config.toml
num_hidden_layers = 9
hidden_size = 128
num_attention_heads = 4
num_key_value_heads = 4
head_dim = 32
intermediate_size = 320
vocab_size = 1024
hidden_act = "swiglu"
norm = "rmsnorm"
norm_place = "pre"
norm_eps = 1e-06
positions = "rope"
rope_theta = 10000.0
rope_fraction = 1.0
qk_norm = true
attn_scale = 0.362
bias = "none"
tie_word_embeddings = false
parallel_block = false
init = "uniform"
init_std_qkv = 0.0361
init_std_o = 0.0361
init_std_up = 0.0361
init_std_down = 0.0
optimizer = "soap_variant"
learning_rate = 0.006
beta1 = 0.95
beta2 = 0.95
weight_decay = 0.0
lr_head = 0.00648
warmup_steps = 40
schedule = "wsd"
decay_fraction = 0.919
decay_shape = "linear"
final_lr_fraction = 0.0
batch_tokens = [16384, 32768]
max_seq_len = 256
doc_mask = true
train_tokens = 137600000
max_steps = 5901
dataset = "wikipedia_en"
Each number is 128 + 32 x the weight over its row's rms, rounded and kept within 0 to 255. Layers, rows and columns count from 0. Numbers have three digits each. The size before them is the row's rms in percent of the matrix's.

# q: layer 6 attention query, 128x128, rms 0.295, rows 111-127, columns 64-127
# k: layer 6 attention key, 128x128, rms 0.299, rows 111-127, columns 64-127
# v: layer 6 attention value, 128x128, rms 0.326, rows 96-98, columns 64-127
# o: layer 6 attention output (transposed), 128x128, rms 0.313, rows 96-98, columns 64-127
q111 104:076121091138115210105077191149145124116169182071147111125113078093099173147172161167160142136153084156158114127201101143108103152094090140077080146138090115134085146144138139108174114099162194
k111 114:143108151155066129100102173108149146113100124107174174104163170130117138095092119173187124210198076149123098164125202101114103080142129151146158124201136082173097117154114091101174143089141143
q112 094:155173092150113138151139125095155112158120120141125103114171139116128130115124063125102172058119163193125119147093162137168143150155132116118116129195090136067146141076163115099161062108190109
k112 086:129115112174122141157135151138118094077143163139096165145098110090101170136142127077065144171115150148090092092142079127107123138126132119074200139087125202115122076174103103141119165173146118
q113 092:155133058123125102130134130054140078153110130165103141122098157095153128145140119151120184157123128142110144164110145089125135174150174133106170124067131110063134079134163133115089115116173103
k113 088:158094156173157150183095085079093132112105141119123105144160104084084077102084138179142148151089115123129142152163139114157122113069148107146132147082139126114107098116166156113196142162100157
q114 086:085174210078135120091076171180111154138107191127173126058099106134113128080101104145118097128103077070125092073136154153151084104140129140159110131171141135157091096179128156118128156128101145
k114 090:145124108091158137137150144138106171139119170167169136095122093145152200127132098116159092106114118151090181146156089137089098095109157140149137138165168196148149132178095132098110155092140126
q115 099:094117105109113120072199128137181152152125145152183159088157070089074124126163126122199084085157187127160192139171139154098139074132116170157103115155065125166158118143076138131135093166132089
k115 084:160143144111159081143098137154095135173105167113108148108157076123140111098106076102130071148076165151165153113137136127124090085133153192152108186125096130086118156140112103062130119083135089
q116 098:124132161113148186167133176176082157145189091105092135155214179117115130164089126076170129117120138090116195122147170117138183196145112073139146133080152188106172186123113112138157103131187125
k116 097:131109082119096108100087096129146117092139126127093170115127116056141057188123129184115178111136148153198087106104157128167106114161147158175107173115164076090094086102162118100086142133130119
q117 105:059139125085066059105108118120176153113125167176094092084100104173106149089134163120172127105133146161080120106120118194169129086122126070156111142139105110149100133155139134130108147115096117
k117 100:134172126083097103089142090158166169188094117133154135111189151181128163131128106133174143103140132168153117141138136124148147170134085198117136196146167157146106160179139168136126163075119130
q118 103:112128146118106098149183133135111116165149182134111092146164106134121091114144116125095150153138032169089147097096077164135152113150114129136127128160153083122096198181109211128145110112132103
k118 100:155169149153134180094123145107169172118123030063124137156075142104136128162074153176174175095126125092065128123123165145140135175150145139098171140177158087082128114093188110124136110140106134
q119 122:117152110088092103116153108178167086097153166121181139170154126177123101116122098171094157107144104158135134109146164186053123123134127171185088085183185176116073117186146180140127089159125094
k119 109:145135112139122135146143142143079138126161129133108129117119068163138152139156087135129132120117140172138097128095070119129108161138162129163076123171077126163185150176080160127078151118139158
q120 108:143140093165181127064096111155151128050117133142143099173060108063127141151122129124112148071090112117138137134186111145171145211114122137140152181080139118137139079081200131134157100104107137
k120 129:086160133134127093109120154145161124121112071145078118182100154101109159195103132156099144094116122143133116121128124106170119167090133140108138110137109113104115098062155087155157156206193162
q121 094:134188103156146097093155099144092092151097058146078151157160177153179184135179117120128101169144143112099129186099145147158056110128114135107122116140153116100111121119103158081150188191195158
k121 109:114134147141115096129136148113124131112132085142147150158112171110134088153108136138158142157190139160082058141126091126108095107176158162154145156161128153065087150204134096127065114106070148
q122 107:193099141128156115148130101100211065125190051082134123099151120127129144099103201123183134135121162163109076140119202142123160141149138116187102114131117137137141137137133112132121069175179116
k122 103:142090114123096170089083090097087151108090127117087169115150096042168138058060145099118168117118094150113120162112091105133132124161150110123169106125115136141181152092163143131150083061168155
q123 106:086118161141164108107088138116103092129112108088175073137172071137119155105156179148094122103102094140124121102144104145112150144008081119163096084096053120144079114152177104135115137204123142
k123 101:157134159171089135126109144176143175149154109100162066098119151146129162102168117086167089125138151143119076155137127098070111178142113152131118196126061137148134157105097128146158069166157169
q124 109:059076120135133108119110083100114142117022128127109157109091093115114180130196103196095122078103115083102095131153119116178103150098113162136151134111094074135131094119158044117084171139143095
k124 111:179117107164127133155154115098132115180124075147112145135099126084091176132146178115094117099147083091152150116150154138102131136126091187110150130054124132136084124070159146130101086132141106
q125 106:119156165161143142120025144141204093150142128182143145161119102135157166147133181133108100146127169086139127101121162083146091048035128166096103088120152100100110150164093153125175057193134213
k125 104:088113147097121133119086128170192141147120094119112116155103105115141077088103134087140119187133168140160204111118089122138203193136138122194068155132113141092068183170137110113140126139179099
q126 100:135118129043137117053149166151129058175168090122090194144146126103125123160134090127095099153081123115119178130137124162142131138138150126096085119166142179149093108152132115139112177127114167
k126 096:128163144072087127144140156129150120091134100106168138096166107157141134124085138154105119075158133138103130043071109141120128108161113059118075097163141161118124154110200093143126145099069140
q127 101:063112171116103127182142104118117083150145132131060071127156122148104145136078122140153117097051119124158118174121154091131112100109123200074135131159128095102182136079131116192111158120115154
k127 099:150189125188126155123094153133127138100139081124134133140055107138137101131126097097096151074089162120107092130101134159148167119112133157083113060124124132082199120136118114140182120149119167
v96 104:122167109093134171141123138127101127146129114131158180106140078183098176111137140104146147129190111062169171104157126123129150143132144125123163130176098180150136087141145193107158125105129096
o96 096:137118148098198111094077097226123082114116150141102181177148132167161136184127135131082168076100077115112119090133143149173106110156130174184160130084155161121101052186127145116150094138145089
v97 095:056112108095149109191112099104117124154121123146129107133118099115093179151117107119069112092178126163146159071219115170144168069180154099144085071087136109120081129121196158172114147116090096
o97 092:127162085110132148107104205172076123117102105059183127117150211156155092157110123141143160189147073117075104127130102149128130129112101201150130121105248101132126090183123144095134159153101140
v98 112:115080152125121142107107222126097146078142162092062103133100160193092171141090130208113117116150148180147090111091182093111091121130145068110104155141101132153122116073148095159069135104142083
o98 099:168089128108118124109167083134173095168157112099106091113107120155147119110162166175148157113203089174099114109140150128138136130161098139137126126169145091099134167123131071168170119129099121